Weights of a small transformer language model: tied embeddings.
Each number is 128 + 32 x the weight over its row's rms, rounded and kept within 0 to 255. Layers, rows and columns count from 0. Numbers have three digits each. The size before them is the row's rms in percent of the matrix's.

# layer 2 MLP down (transposed), 256x96, rms 0.153, rows 34-170, columns 64-95
088:135116135137121102158105176157109116112123107106143182067105158089102189132055118145143178171113
098:127112046092125131133119187173103089040132105112075155128103163126160146137081071083159154117121
080:128136097136122122098142073186108160172147161136149141155051166086139116155137108180098150141105
099:146073099149149154133146161184110132070130100155126123144148103195112046135176101072157151171157
102:128120119145085102093073124117108135072109142129164136141150111158042161139125124113087161133108
103:056085124137160148134126081144114093102132175138147161186127111107162119144156111069079129141104
098:081103124156177088107146169085070127155052160106119159140145106127139108083116153138163141115148
093:099177167173106166084100141127134197085163133084072101113113135130073124074134148126156112152134
100:132141163207127171154083074126138116157122131120103183142091127156221139143101124144089144106106
088:170121150114137122102114098101170086127155105134163149134100102174120133118116139100199167133141
109:139092195149137098197127117101140110102087056188179122115090137135163097125133170148152103134133
110:141105119123151094158111134147167106206108085107123184117141114160116066162124117097111099103117
102:158109156146161112153115173127184109142148090173069160188114079158138143108163140100132132170109
078:173177122142086095045072143096080139102169139156123171126127115160171072136112100092085130163087
106:130097090123152143092105100127146073177126197118171164102131121196136126150139107128139175139151
105:191210152118151148134150130171158147069104144104100135103113135116173160072124103113166156081147
094:086191127132123089119131132074080110163151118146110135179107125147039092174115134106095172139108
082:193146110156089098111141146129102098079060141115118199154171153104084097118127121092196115160146
104:154067119140131124116113114081083109156128172074155132112068109115132115088077160104145121164174
116:133096161126076148184122166135097162135098084097106126115232172153135173189132166163152112094154
100:087163128159155147118080113102093130093224138158130091114128085158137150135092104170109140101144
089:156136056065116130094169150134147156140106168162097174135112134122152152140158167064109169095167
090:101173123148193077114088089097131106115131137119100134153176139118132110112121165098089067124169
097:111205140125086145118105061207096118122122143118134136129117097125121106125048205168090105147077
101:105089179157153065120063113166103171067163179109159113066146186116127154093142117121152145137141
096:142169111094165148069136140129127137186130124092118073108185109110085144082135171182087155116121
094:151202130148129207098142085089124132124132158159102070100115200175141142105092137110149139115150
097:091084174093133047194181092121121134166060162144140146097134122130105128129089098161152120104101
016:135103158128071159136115142102109116145105130135102158115142202146083192173109109141187127164136
090:191095045077124114146154100163119131155108088134186061103134147105134176140108152123153128067125
119:193175072086133083129143143108157121138106166104132151133081099154130124153074151145137181192101
094:146128134120150171144099114114164126134128071157158070091091133182132113155133073158114194179209
119:124102157168096089160153114138190096023185076118152093148098151150140117120201106137073163103087
112:092136068118160175105119172115137091116133148165084117069099125096155150170131156096109144182147
113:173135168106126144145071106109132157131083170105113148094084099104016146152101144093155157137088
110:113120095124112130152176161113109114104143082126119108064061098088158067089188149168131132104118
115:050124159173094077135090169149117101152103120136132124165077080119122110179101132110117090055090
094:126118127142071100197122110101139099126135098115102139162170112140109081097146139121119166117116
106:163108099089162108108168077114145109126214092182047149098143205127181152108130095138097141108141
102:165129060131114176102087138103150134093149102121129167116147175107114196116161146063160112177120
096:107053154138132163156115121124118058167104149133097195203142170087117120137113119106137234096139
080:121115157125133092132062132150117121128118058151171170125121115067193119131112127169100107112084
117:131145211139111141136177103143083156090111142159170121095144098114064124133111128118156144184102
095:118084080095140143091173149093101144141141126094160078129108129121142043091167158171138117150084
105:143114088125159083113122120123052146089105132123114125108062127189077048095131137146120109107115
101:071100079120156138117150134118111101106149095106088159147112126156142126136079100139170143137120
107:134110129171164167155178079067129136172110055139099161077138085103124153097109110123084101135133
093:137092142158149095144107155152113166157137089093153155129120155100152101149188162086147144134077
096:131131083108188070150140195127144161131099138099081146169095071149125087125158101146155149106114
106:073097111134167098161126177126157109111114048153174116116143114160194118168120146155148130137114
115:145159162178134153125119104156170118134122146179127138130102112114118101104107163125057163162143
107:122157130159126154108102109097184119160154122093115150140122167113109117124135179122134138117113
203:115087203102079130113137118152096130106159115112097168088101132168156101124121124114178138111089
095:128146103151201164126090081082117079179100118103118199114143178104141141125131138075124108086163
094:125105125135117137042124133095159152097120106130127081134097126152115191093158122103088133130129
102:147131234148106122083120171106154109131174121100145129141093119114074121167070134148075100147157
096:150146102143113095163113157137130072134103146106074171151176100137132108123119112079079122104095
111:153160098178080132043133147146144120114090125072147163146153152105160126102101126128172099138088
090:101079200081167149123126141122130113182111162167120142120151150112154189160105175183121115106136
086:077186199116143143124100067120100125154201134132044077096129063128090158124178152162116125090162
115:130129129107053124113113131146144124087131099103129152158133100142158163112213125146141153097106
112:160108211193155107166109083094107137191081094131127110148137136142124092151104182117147099122125
104:131119167207137199093132099136108104112176071120094069077136166124174138094172131113139109137147
123:100118158089107142088121111111102183125132177145104118144145158119130098150132132149111154112096
073:177111132159132101082145162132097156164139089110101149123148162080169130136075098088167117036118
075:138104172120169146138093067131141107134140094143147091047121157115155151136100123164178120097165
106:179148118163113137099138117180095100089131126147135086131117112179113141165165082146124074124113
097:165163069109143179133136178082161184109152129118144155159140130064168106121131104088082145088146
109:105082126079088130141125068082093096186152133088194141089154121112097160160115145228140128176130
103:124088049143158159153141090138136117045137092119080119082171155142145173084203118116111153152098
088:113135140132117123118044064144066150091097134114124114140177089136129095151102105183146124093137
104:068121158135079117144087112161148066096127137152116081109108142084099104126186159143120138115132
119:171130101143134131121144099096150130137157138160138164114160130149071091076127135139085107069143
110:110170105106148082099142120088102111171071156156154115075145101130098138100094151093164144202156
073:189139153120086166139167084139139176121112139104113170157117099123123129165137175142128115136108
107:088100087132130131126131113140075125129075124089135223113181153140161059154092093122104105148106
102:096154159116148123111134090091168139107083073208123117124114172129139127140140034122077162171144
102:130067115143173181200183082167137161105145120183137108139120182138169112122116138138158123157133
098:197060063128088179134188101093121125126146116163156188102158140067110108105078119142119089112133
048:162099111081141127116160107162174115154107160176133078126039194124130187140072147124116201118168
101:087052136160151153102130125141112172149133136080151086097148094129111095105139115138166110152148
095:183140049119203126135142124163168142132143147153158154138052178153102115143159174104125155140164
118:122113060118145150177116122166167082064118135149160136117121113145140144145163106123174142102106
067:151100132135137184138141119147113117136092224132111147153137128193126146129116038157142117133092
102:155118149132081171137124099088172103095144141153136127147113120203127082081104149121144143107102
127:144155191127107128167109106133124078237125067101151136143116153119164150142086160177148123105156
097:110145139105161183126116104163161155105123105104149152144184109109126112122083125138120154150131
106:108134105120124147103115123159134173104136158152097124156082112128097105097091068145081184131097
098:110118142101154085110170120166065123075069157199103163118104134135105104120086156129188115143142
089:146140162134077174149153107065139128149115084073141107074080190069149077202103174143074133133115
108:128127092076121122175147084078063111141172168149115163086122082123088135081080112117151123110068
095:108186070122139174137093113166169171154162112144150130170155175146112135125101079134117138142127
109:127151132109144035145190121133193118099109129158061068128156156138119130093138115100132106084137
112:152107087076119095102094089150111136109120152142164171156126087144162127138132127138099134147101
115:098078168151095104159130077122114173112129110116142110128123139097110128130122146140177108090185
081:110083093154094100148163132117178147126136128137126139119050185101093150121087163085077126117075
119:107107187056122142179123125156105126120129145134053108160129144106175100094111149169089080099109
098:094116156174203186145141142147090114127069155151150143150154120129097088152158165175154095200121
100:141132090164100139165126136135107085111141108129119167112098179129193192117094162064104184100114
107:063176105091174133149117075183149133168181146131133090175119147107184123158111130221074124139059
081:126091140082112151119161067161171183078125116153117082124121107106139155093110118174140086133084
115:135086143077132091114185089133081124139073136071126177065139109168122121163090107157190078094133
115:176177128139105169136163087112114129131102117107197140114085118108179115141078166128164154097135
108:110143148156083103138105167165109143147067100101138178169142069096085078140141099128100102105115
100:140062164134143121080180104192130106132112121092172134131074167131140088143143103147163128135052
103:077147082095104129110162132128130110032084057128129111161130161151122118134104093180188114152142
097:079168103087149113107128130140159094178043152079126144094143091065120131089129128104116153102087
111:126116122165134090150126147125136133206141101188092133147109113103067176099131186107112144116128
104:142146160138217127102099232080112095179181130154086105130164092088173142152114144142141088156139
091:079099112087127095084189166121088188127145186127201086102163158115168085100108147175146126144131
095:138105096129113131076144168176139081140093130144137159118163138129100136115166070160092107114140
094:135080101117099164189152046154107137185169094138131156121171199145113146169177174125127152162088
099:162191085132091136125128135157150167174101172132100137167175196176157103102153124118081102119101
081:178066083124080117150127107153066154174128111117118127066093174157069124153106181115090190083069
104:115146158122162185151116144138109080134107170188091117140172126146086157112179172088132098155121
096:169193072114146137081178198177149129104130135164095154143137070128227139101119125117119147150194
114:171151116118130084122099119152129119149181156123085112161060127067097109153142142157063107171148
096:125134178162152128188092171101154147103153124138137109151115121100124114128128167123121111088147
091:115167191146089115093129138138102112145127093134076153147127130113131171105150128090077109093088
096:120130147128095115135098125197118156132191154137110073112092111087183091122139156174155075130136
082:156159105164202087134086206097124079125136091176187099152160117127122146132105128091166153138093
103:108143157167094145098089174134138180138119162131169111140139102167086141079149115100132094149110
100:074162117140130115096080069177116107134113120139201089135125105122156133110165122113142163087147
093:154151199133184206140158088123184149146078139188157119118113133102140116138089148104115123117112
102:113126102147119162145118113151144118129121237151084078166120136114106131128091138147125164151145
029:090061186119079145113141131117157145150107131163154125108139148167164122120096119170144143128074
093:124126152118102083100159081160148142091081159139156133133098155069113118111152094154085115122098
097:120111191085109141148150165151075169141084128142122129093081144169127142075089121128120139161160
087:213094146180118073154152120147119131082091124164176113122099161141144145068128163121115168146182
100:112112216149139129136126164208115111167074147105138097157096109113155131134179086108150078160078
085:096111091127144109075127162118168088146136093116146127100108057156231165126152110194145144177166
096:182182068116105086158166107176144157114113157140089056175109164185155120178170096148141172138147
097:084040085119114116131111088070082129142162100124119099128168098171149151190122151141138110177075
091:143080176090169094121149141095095136190158034133144112146138106112124123153131114091128177133151
076:107123144131139133112159112181166156109149159071213136136083144085119063112144120145130151088156
104:168107145136116135113127068119156112216151083152091146130107184092150081114158132158127198052149
106:171122105185140136168115128131182143101110139128141106104149104099120146077176091102114149096110
# layer 2 MLP gate, 256x96, rms 0.372, rows 35-171, columns 64-95
090:115097153137127204132102176087061153132205043157158150145153085163137097102111091149068150170136
089:097162124144141095088188128135154111113119093104087145154105135127153200155135139107092099034107
109:108102093099103121198141136140149100179097120089124133163129177144114128137140059151110127072168
102:080130145153146141096106165111109189136108165176108115127099100146148127147160114134137130096147
102:121138141208137129134162126126109131121136134130128107117090118154107200114116106105131075103167
112:125117154093075145121058100111140111097169136090122173079116126140155103140147158095112066126095
094:173123124081112142167198116175122151117114113141153104119155134159109150095145127090117140141144
101:142072143156116197142131101088170108175131086160160097080074056106141116111137151148120117129134
092:087079145094097139135119102171097153124158124123105109122131100139122181146072156099089093154055
110:181088143195083094135090138103118114157102167140096049077136130171190097078172123125172155123176
097:147111106148141109084141135135112101117145171054148141111149130133117160059131182154122164095113
103:132105179168119142139183162124148091155155101077134151141152137141089126166133091101185177162177
084:130138158141157139157121107163127082107130174072154146093062140157145072087087170102157226136151
109:144076115160151044131124137152101176124130045158157093088138097121182145089148151105169067105155
110:121140153140119109168138095143106155072077156106137106084120147121073122164055176111112114093171
094:171130130139171049156116128129164201174149101170144137135146115147126142090093104098137107097083
077:090131124129106173096139148107181148078145125115141123145136044101094091171184151125091103138116
111:155122110133107103116211116146174156096100123150124120087085145040138090050144131110156119114151
095:132142166130203167146142106166171140135156103128123119125120096085150144083098106156133129143119
104:081148114105132134190153139212130147158103144151139158153107086036172119138149132112156188095204
100:139190091082142149144154130146133109103130145106169139127132098100078130123137111190117167188122
095:171178154144094102103110093126134152069191179099162162079093065100103104160149103084178162139129
099:129142114089132120130116130170180157118137108168149210153143162135060099087075102120127101146130
100:088108059110162112117161133107161127167109096112090093043178160098205120096125150091126128113153
089:152123123128084111134125157134061144145159117174163141135109097140098131108183172137211112161154
099:128189135160164182123112120108126137110151081186108084133133135120059161193135135096134142164147
104:126121106173075065155189134130140122112091109075122087182091113146046108132116131139162119121123
016:131111154130117108065103153119148121167116156116069111117108067133166108103158129131142114086192
090:158132126135094104170142135133132074114121093159105071122151143082115140172173144107078131120109
109:141105095165121174147158105124082091179210105153129160108094127112134059145123122172124152165130
092:190145124132147123116132138106096177136122193162126151114071131088159116092074117171092156127125
117:125100065140141144134066152089144160160166077092134130077097099073148125048156118153148101147112
112:138096172092153117126105167127105099124117140149151127135159118167176143091120134100093097167083
114:133134169153160098127108195099114141148141050176142062155166154119144137117193083121100124149139
108:114054220135126143179182080183067130118131085173126122143181158134223144122162108156143134055100
098:141162113081128174145133148075135152187147113171159107077148143074163165090198123078170124088168
095:118111128162107144171122107124113187167108131126121064129191140180125179167052143120162141148105
104:116136125129152147090141143078127174189127104045157155147070132124068182154126064131117175160141
103:108149098089118155114183139127130099148152119115140178062104133147141131104086123142176117116204
098:145095108123156171180138106139189160123156101098161113131169134115104175149083118084123140055121
086:120139111148099208096150143122099139140134077130079123122141125143106176113133135093122087167076
116:160109167139121108102168119103198134130120112182083049171104145136105145164051135172144114125160
097:174085142129157148125171105130106151131080129138171171087218130096147148164157144069085116116103
090:094095151110098087114192096144133131126166076092117147121120170098143200135150107185162192089099
098:156110170147119081112160162097203165097167147133182144147088092124140138091155151124160152091182
099:186112116100113072134136132162121146125145091104157115107157122112146127115202165131103151144147
092:164094112113125145136098097198126066139139088132070166105076162126121154153107163077115129124111
102:101150123121137149079184173090097122136146147146095139113137064158134155156140138074183115080111
112:145161112116119052084178137113142128152121102124149109091161125140149109144170189099155111126129
100:094119089100124104159118149110151147138146103176105156123126179137162136125077115080127075148147
106:190128117030132109137103080120094090126171127127188118099103122132136116096128190147138050137187
201:093099113097064126117095139144145156203147097095104144129055145143127156137116122081092099109086
099:110120171133151110143101121086129138110093108127117128089132090142118172113104147153152139104110
098:201212104064053122099122148141088163113140136084116129126130093061096111105155127099135126086151
100:138191140133111111082183159096110131108103112170075085096075160152173140076161185125151142102091
093:081083179112100070125217112131159155080121119121128144135171145118132117157111138199164123130083
101:125163080099097127114133140202140074118134130134112113087132099138135134136085128155162151117050
090:123171139140154128145095163144192103119139159137083067133112101143131159076155191102092149088129
096:138091108153115109160075121062207102178084070075136109144062103138135098171131133156178120126168
118:120135163100158154141133128096119119155100142134103083144137155092109107110148157203050144161089
113:049132171161143118176144107131101163105098133149142099105095131133149122101125157134198103152179
106:128064170148122115153154140122158196078168119153133115154096109099102148120078109183120104091186
102:163141105145115060084150139142090071116097065087151110137149144170147171144111079128151072049087
078:088153105114110124139096132131134116077083137109173164034101183173148118106166140189109124071140
069:194077135134152104142163141100108133157118162116148208150105164049111114074090096145103164140104
113:157160102096093166090143132129129123098171156181131085080121093078110089092068133111117106093094
094:051153051120136101158116157119076170129129101177138099076119079118091155154119117152119123182109
109:156195141093107134167102126162177141196134142102177146138157083153152116103112117050123107134170
116:135142178130149171114132131104131094116143115110142138175137102147118162100130157182150049061050
088:093108111122124156135148154146114141124182048149023094085111084122062112150146132157138086106129
111:088110065073144124139120161147117103155111086144107171083121157075085111129166120140124117110155
092:089133186120116116145130186100124173121168081074147080077151171144161139139119158109097073134118
109:139102150122086155070173104149109160188087160065118117133104133153120107106103113152068138199144
071:096125129112084131099130108131167107194147069076107157136089076186108126072046106115147108174110
106:072187091116106158092150127106141123142115146118135090076175125141086119124113124126108104110145
103:132138108115170122174120067120137119120109090103125098131159107134130175138105131138179155146157
106:208153148127133108133122164127079190144143146188073134112158152150124048138141116098120158092100
107:158113157148142102118172132112133155124116146124082089177119054192184120134131092129075160186090
049:115133096098086123180146100143185123173154139085145132096110089150124136129088116120132183079148
099:107111116085126174127144124058117097171146096093090162091101149078167133122139096119072097109138
103:164140106146079131167132170055177177199141098139092126070164104170147120091122178103157129123086
116:117103061140149174127093170129179094176188147122128085078149154154135118080114151145161089150148
059:060138141070142113168113092083095101106139099125104127153142146140142077105204085162149149163166
099:097136108107190084086156136158077107089131113129182133101132104158103142114128104135123083105132
103:157137157134123130092172081132110178071159180069157109116177116143135147095180115132125087118142
099:117103128132173190113147147175065131149104143127117179055146113158162127095177137198147171129114
096:090094137123148087098113153130096136169126109155164125153105079131129140079136071131097129143098
093:091095168128137121092083109123142139148140140063081130138088161072121160103082138061091180156160
099:087113096171115131126181109138063187114104179115134117142160143164110087125151122146135191104165
109:127146153181106156167171184112152120134118082140085070168136147199121153129115118139130161136133
114:189144100107054174111182150147069149140119172127146084113118134085071100138152196122111111158150
109:086081116147112107156133109141145076178151153159113091119137140141115086070156155173149075125166
105:172098177111148142100146096099195182152111077158180101171172184110093130122130110126110101144100
106:133148129152145120086129128129168099121098079175106037105163079189157184105127141138135090065127
079:130116104155118110162176135104079133067178087114105143129087111112116142063111203076143148139101
109:141097111174144126072147151122085146183144138148144138091109142115143103089115094127201154178138
101:156087152145067089162140141166095201165065119143131187127078134172162166155113166144152095083096
104:163117093150127221138061152137113103184109127116104095071158121117104117089137116109124109109193
111:111118219196135170172130092119063134103167161114101051117133116146108118111154078156112137115145
075:082100092135141165151121147117119116089181171129139127100133163091169191167179112084099155138144
114:085129050148189066186175169150139099138182110193115135074122140099106177143136124102142141129181
108:156160127091146176116116060088102150177140140144161115128136058179098116089122086170116070125138
111:092114093152114110140147177099115169112176116148189140121167115129068144087113170129138108126088
108:197146141134091067152170160120099046077098129175161114078091136120124169135141206135173102066145
100:118153049136066124085128060133138147127204105158181130102123155095169072112139099134173166212120
101:054141079096127102151134099118044161134120125130168100102180077119134171118052137186113183162141
094:090145113109129113084096173112087121105139132081134151112099128104114153152168138126148087111151
112:105126071079143148058171140139138090148170193074112119097098123079107162145184166158130144109128
096:125131103143109131102182124069162105140118198114115081109153136143084106105087067130119145127238
097:094174100149178171166125138150159102079143049112182121148151163116103117131134130138147132109096
097:102156105138143135101116107085120131111118179150095114165081129130154152051083092131168087188116
098:143187125152057115151117089110108120106164107122190150164060123136096093110126086148103145140079
080:143171117128148102122139153131139120086126131085166174123110077179132099165168140109124063093141
097:128110155085126131097112077138163122175141122093168189107170129087163075101148175146133130121105
099:171058087152123162123180123131156108151092100096075120088178100168171123112120138064104144121129
096:087151097095119110107116142128133168115116114130157165085088187081137142105146116127133135147138
094:174141101094106153122085159120174112143084113116110117089133118122145158126109140091130132158118
097:103096187131108159199177103109143161143131140112205124111108171162102117156108168090149141124117
086:112167107159060104152115134086137076149122189116088088123150117171141187167125136092122124112102
083:135112111163121117180118184131092147100101124166096075117114142136092127133100139173165180104161
110:059114149161089169090130192123112151154170098093164136114098089133191100076142147116129037123128
099:132140169086111121092185120159144097154127132127171157111155126086113102128185223144156166091120
100:145113129116162183145053156073161155180127161132114090105153072136120120052165121124159113164128
112:076138088136193126080171088160085099151101113135133123084115108085173132128153144149151090116132
028:118139114112138070176137095128164111120155118153123100126133136108138165136153140135074150125098
096:118094116130116125142076122090154167141125137119127205136124112114161116065118148156191109099166
100:072162106137050134134129107105081111114128115128161135104117121103114122087151149122145103095124
087:121154138116156100068152111061135077121164090131168137100098112091147144150098109117142160135097
094:174072159173159093088109120167143163104136138118136103179147070141164173198148144107073077123106
086:185150190133118160094157103086140075115199166107131178090126077139146110156139095138160174093126
099:114136122122125108102145138170103218098081104119133101140104139107163142099141144121163140105191
110:184161171139112178087064062152162089141109097103150132178090140095142123127098105127142160150114
103:147101192119099085110128139144097161120102080154121107109171131158090083057178157152138178143185
078:137109171117090149144114117100136099155078076114120163168154167133158157124146121149124143170104
103:158102118121086091145164142151128093139084195148070114110129130120128124103121109110149155176156
105:122139138130096120096137153144154060134164079102132128107106145108084141119132161067166168130075
102:072090110102102073085142077180115157150112170094150140117062135037122140152126141121094141088148
# layer 2 MLP up, 256x96, rms 0.392, rows 35-171, columns 64-95
080:150112137145095205132108172098101105152224058160127166171116117177111119103101093142075182143169
081:163093134075091185109105161121148166079126105171146081105160140166120135120181094136094129110151
094:118090105157072130187163122116130103159079136170135130140127188140092147126103089127097126079142
104:114146131189173127126189163138096130147139137151125104148090073093135108202147126109073106113119
107:143134118119137173099100159140077163127122147125123096156091132117112157144147143063099091112087
099:150149137143159176171148172155133173115110150113115122147133168120153062123165130195064131123173
096:139155136125128130157142120147117138133131098109133182103150186100113099184211143075133156158109
093:079066176163088145110109067075139120144124167140083186113099091152155126122095121143165092115136
106:126123078137086153167142125124099129163050186185113146121130154130094118153106120147041108185160
115:132131068134160094119115146122111124144163160109139082140145145127149009143127172148183112104160
110:105121104175155190121075132097098108171179131150144160188082124117161101148130119137140143119119
102:124079149159154148101170171083134161098111152101114133126131116137091085138168089079130144169152
090:107177121141153109156160138216192092142090089127169130159116189104138153110121157135142136124143
108:178100119088135143082137104172128121088120117199116125145159099151113070097203181109156102176165
099:124096096102151155107138112057108128168112146135135119169190164119101170101077136118117074144113
103:149120122123102095154087099143197201167107147112188187131094168107195152065148093143152119095123
087:095095141163115107120116131084189141108150159131173103145094035115133131148122192148051114135153
106:146118100111067083165126163128111149144170132148109187098139172102116090089141138130092071127162
106:165117166140165108196145063088163138151151110152149170136092098065173144063127112169141122095168
110:093143123033130106118136131151132179155075119150158176097185100128114159108210166156155102146121
096:099106168175152124142103133106114168088132117133093127151143148102144062113096108138056116143048
068:100199128162116095074115120152140146080152155117149184105088099088195097150138130104156172106119
106:134172109178123116219048146100136140174102148096125095106137079089155116157171127112115117135189
089:112111057154111120178153178122097150169093058129146122147161121151116192140151110126092154088111
102:160160110119139159193124120120179100134128166093137127162120167153131168145171173119113134093199
103:173163170103079108123102161189069141104105097138112108100135140090080153169163179122093104131167
087:079090172117115111125149139086120116094105119088138106107180103101125150069125152125150162110107
017:127129118157097130079163177141138186141164105172138094152123090141095080134156132110134136096153
089:136074128067119138079063139147113205145139176112162145122114138148112087154047089195174089081144
108:110120077140122135156149061077091133096157120127155176111126153119145130093140143213142105092143
079:125143095136103131115112112145198107127164052129124074076123150136113134182143155114165116150114
121:067091130149113084153098165065153138111150100124186163096079129115128144045164136131162115143088
113:111058110145155148133144164160155161142115124190147113139166147129111149142106113102071097146090
113:141121142092047118119126124121140091071171102129078086119066133127166096164074181094131176117134
109:185125092165139136068109133126183141111165113105124093150119051130083158182108096084118118195144
095:135168117130118130122164166135150162178120155165164126084116199113151126176148143106142088113141
080:116124131183136145128104075104111162153142107153137063094178132164147168143127156141165130151144
095:136106142175147145080153100149134132120139165114106153166124120143141108108169138138103099119092
103:098141143129133127157215136130157093090138159144159123121124153106133121123142064121158137057136
105:137066133112143146161099096150154177098125145182187109161155130101151170122096151110118140112148
086:078087122114164118084180104148149154193182187113091107158150077119152095137115109133121082166148
113:088155164118135119148161090115151119089118090191126068139137159163078181147109166138110165091178
104:121152162061142135119067120158131121123170142114152169142144129231171130144081093166213146117149
097:152139102138178124149140157065129156147166183173143126146102074148147130128110132102109083226131
097:128089171117068080146127141155138132116163121087148167163110168113145119148141138124184120104192
097:110105088135122112114109072107150203144086152097099170150135130102136122138054101155174101199112
106:122131082108114146116087083159199029169122116150102138086116107129117122130139106127117168101136
100:073176144186155151102193096120130144114148105123112136156082162136152102119115103130166108129180
110:158093061092107102093105127135146043207091113136130141078150141099108108096140068163144110171122
105:097083133171188182126033112178135153117092116119106056171131130142111154103154139055114169147150
114:100137145195185130081127189126107144134083159169107105146131087143118144180147062093123151130133
245:092122142145063117104065162134140141192148125109049220158084153124097129115118158082104122144105
099:188092182150113178104140138166190171115107107079131112062161144121100165138056120124148180164174
115:102070151145124162163134159117182115174142101111190126128146120191132157131134121108166148148143
101:092104153137135210119077137157121115149093114102136109227141117098092116152165092153146177181136
093:138134176099111098127166167173106144103107170125124129138155166130144082157139097179137090121146
112:126122126201110062130131091117092150106139120170067108104109132152132152151142173118124101139130
090:134085108160118122117160159117061078154100194143107144122160150135082119146061083184079146129111
080:163089203122125113167122145160089177135127156156099120088090162156161138137127160149107070100110
123:209194156099108130152145144133123120129053126154147076142086166113149103142072065116093098100111
091:161092155157193114105128095123104105173132069148104123140155064109098070109208198132131113096145
117:096098181156149111124147132121153121085121143188131085141104156091093202169083099168128070071152
117:127102180154111081101108103143083189138126117062158117144105139176128120067106132161105140070149
075:139085123151130140152129104111141131054127160130130105135086167099123171153114152146100144115151
081:079213181149079177119137136102109137072147156140061108108113086113147165173160168073108145115182
110:108106113114095175117144097119115087087116107123097152066077170125155073135114126123094121081109
112:152135131127126116152135085200175106100124136110115151148114154136113087104087103208172106141177
099:181088114146131125078136083121141126083167135120145103168149157128134198180116122164135144097124
110:092161121140160140087151114120140106139068116164147156130127145122153116062130127142132095089099
090:103116110140184152163156169132127164148166096140088104111153116135159132082101133130144128173118
106:149163132110112142084118145168162122135092154101148140102153147121039160116177084133117100121079
100:175130083105146093073132069162114118161056148178122156155104068119114103133116137160156174133144
105:092148132109120125106148082121140104109131048118116126163156131106130083143158108103191118136084
078:105163104144177158120130173106114142107137163185127102127207138092116126191204126141123119091151
099:140141115120151135156225136152109111113159136249121158146144118106125218179115132098137119130143
100:093155158139169119144160178140174070163142159129085161154028159160161070116155106176125120117090
102:145172181118105088129138146088143110187119133134108090085208128169100122139124144121056116150139
111:106145160152132110134175131118134139121120119115112083152145104120168139212141203096101135156136
044:164123141130163136069109159113110144088101101156142115147131177112116113132159172128139084153098
103:156170163178158135092136150185120106103092155175155068145143112136154133078104069083156128175092
099:135101131142143154115129121066106142076146137079148136113153184130118101105193087141091099139114
112:104117150145097116170153189120105162144187156138113092129145180182163158069117104092121090109112
067:136135104105185106138166120050091131121170126071100069153134109062103042056206141150130140145142
108:071097115093160122142119150151149148107116121060179135111094130123161172093133134160089097145136
110:129114097163121106136086114093081137127108107176087110140078090123108107123093086105083121110072
109:182041086105103122209135102066103155128160160160146098136133087114123045124127094115107122155122
105:173115070121137129105144138105096087147101160130124162128097055089147160076103120132107110086103
114:108140129121068151123079189074159138181170088122126134125080090095132133116067091143123117183092
090:182145127150154070172131172071166072153152150137086127133137091130175199111132110081169110109161
110:171106070122139197115095073172103111101151101081151098122131114142106150091194149149102111096105
100:137123084109074105098140239085136115153159066140112107129084100135121100117120139118176123152155
111:146127125114120102126114079133179124087115106160181143161157076086122126148127131135154121165141
111:107146189126134101138186084100177184142141129139193095177121170143167119133135144125071086150103
108:107121097081163167171101131074093191088186150145157204169102149131180118139155133129135103177138
071:186124175137157164103089112128198148179083150154152153152167117137113085143142096132145132127153
117:170163099123115103123146119094135133130173195128090051126164110110113133171091121164136137132111
077:150115175156096117132187121174097183159110145159128162158134113174205125113122178099142089086137
100:108119111091096118110114148122165091178171102092114154071163136130051112141128119158083167134112
107:148149114118159162110132095041124122117108150074161117102086163115154133131131118100108134136078
088:132148037106101140116144124117102085075184128106088139134122151119153140141188140147059138078096
119:146103185169108142091082072143055156171089108116146172135150099131192084125094105111139146177086
108:062165124136145117090160145135133081156082064092104127128154142074156089121147197115162173140152
105:117092071127087136169098117190145086195156132123137094202135145133195098123167146101169171122127
094:124148120172129171100135129158145144119138102185119108201121120110101061171114070059138116196114
097:146140045092107165113059151149088179144102109146124172063163144153171121107118089143124153135089
094:178201152166104166082146124158155105112091118116098117152081167162103151129150112085127032120110
094:174086116161154151175170110168136121092100118157195063147129118176144120157140107143112171138090
106:173111099065155160166131102181133123127159153123127084126117152101148118125143159156169112143153
102:116121121136136107121079119192143111069150160142115088127133107145120103098125112173197137066174
099:135149101146149133140109112101148078116141078090114200135117146133185118136164205112144120125119
115:161132135157122079144115111157162076115117114162122066146079157108130090109104110189094126152209
095:107120129148124129153149095116158118145167113135148106090080098188093108159111089105151149142145
093:138124148152165128166089156179153122136082142185126087179166140097129117093106109123158227174133
102:117146101196178092081135132112123112142148147152082130094124123084179140150164122161124139152098
095:141094114069100144125163141127104104168163136126131181063099056180141110117088189134146082094121
092:171084186122187166154125135120122123134178070129082110116084132185150107194109183092118188194124
099:152045166082092163179181128163159137069137164169118171139146085157125071119091137120142130092082
089:092116190116113143190150108142157152127134181112243131138124180110121135128109127093167098160113
096:132104126101159120094106150155087151143130111146110176139131140069112098104120152149137164160141
086:156078108178087111168095168101103144100121090141107145091138129102083090119119167190108155107141
102:135180162092140121106148088149162089108156151111110127131143090074169110123106163139152105077097
096:120123132148101172041141099117106121175119144090163198115107145101083138138165157112166117134116
089:127145136084096086112140123157074105107151153188141036121073171077132099140132172132146139088111
110:113102118126134087121111113166145101179039120135154076133152150142149168114171111129171138144095
026:126125146148131176086092143179087096114135116113120141117125147175094108122074100156197149150154
110:181195142116145184121124135150173110131157096079126099115110153154116138198100127124121171178085
100:105165152157168083091087178027050141130116146131164124129113116136240180086141139087165146122094
090:154138131143164148101110108159141136174126108128076145128190106172168170134177121122187104118093
096:161094118072093151150169138146049117082110154152077134103088136035156137110109138120168173113123
096:149116106063111137152163087134116091117135146138148108138093144113112112144154121089089120089095
107:115148173105083175132128118085163060151157127073151090124170136152166150111114150124148118104049
106:138151170148110151092077104048081145098136118115167059125126128145110096167167121200126136123059
097:167139088135187183163110123138110108134113182111151138141124094088172119169121128035091168174123
086:104162073150147153114094198104041127122108127133094123089093156117099134163159122062177161060138
098:086101116141134168157143114102142150114225123101165147133092148132163098168135112178165114157142
104:113139150082125203103083112119135129121130093086134182171074077147104143140155157134131108079103
101:118091161093103107118112094140064117170130124092109144121099166082188144094177147176123176099113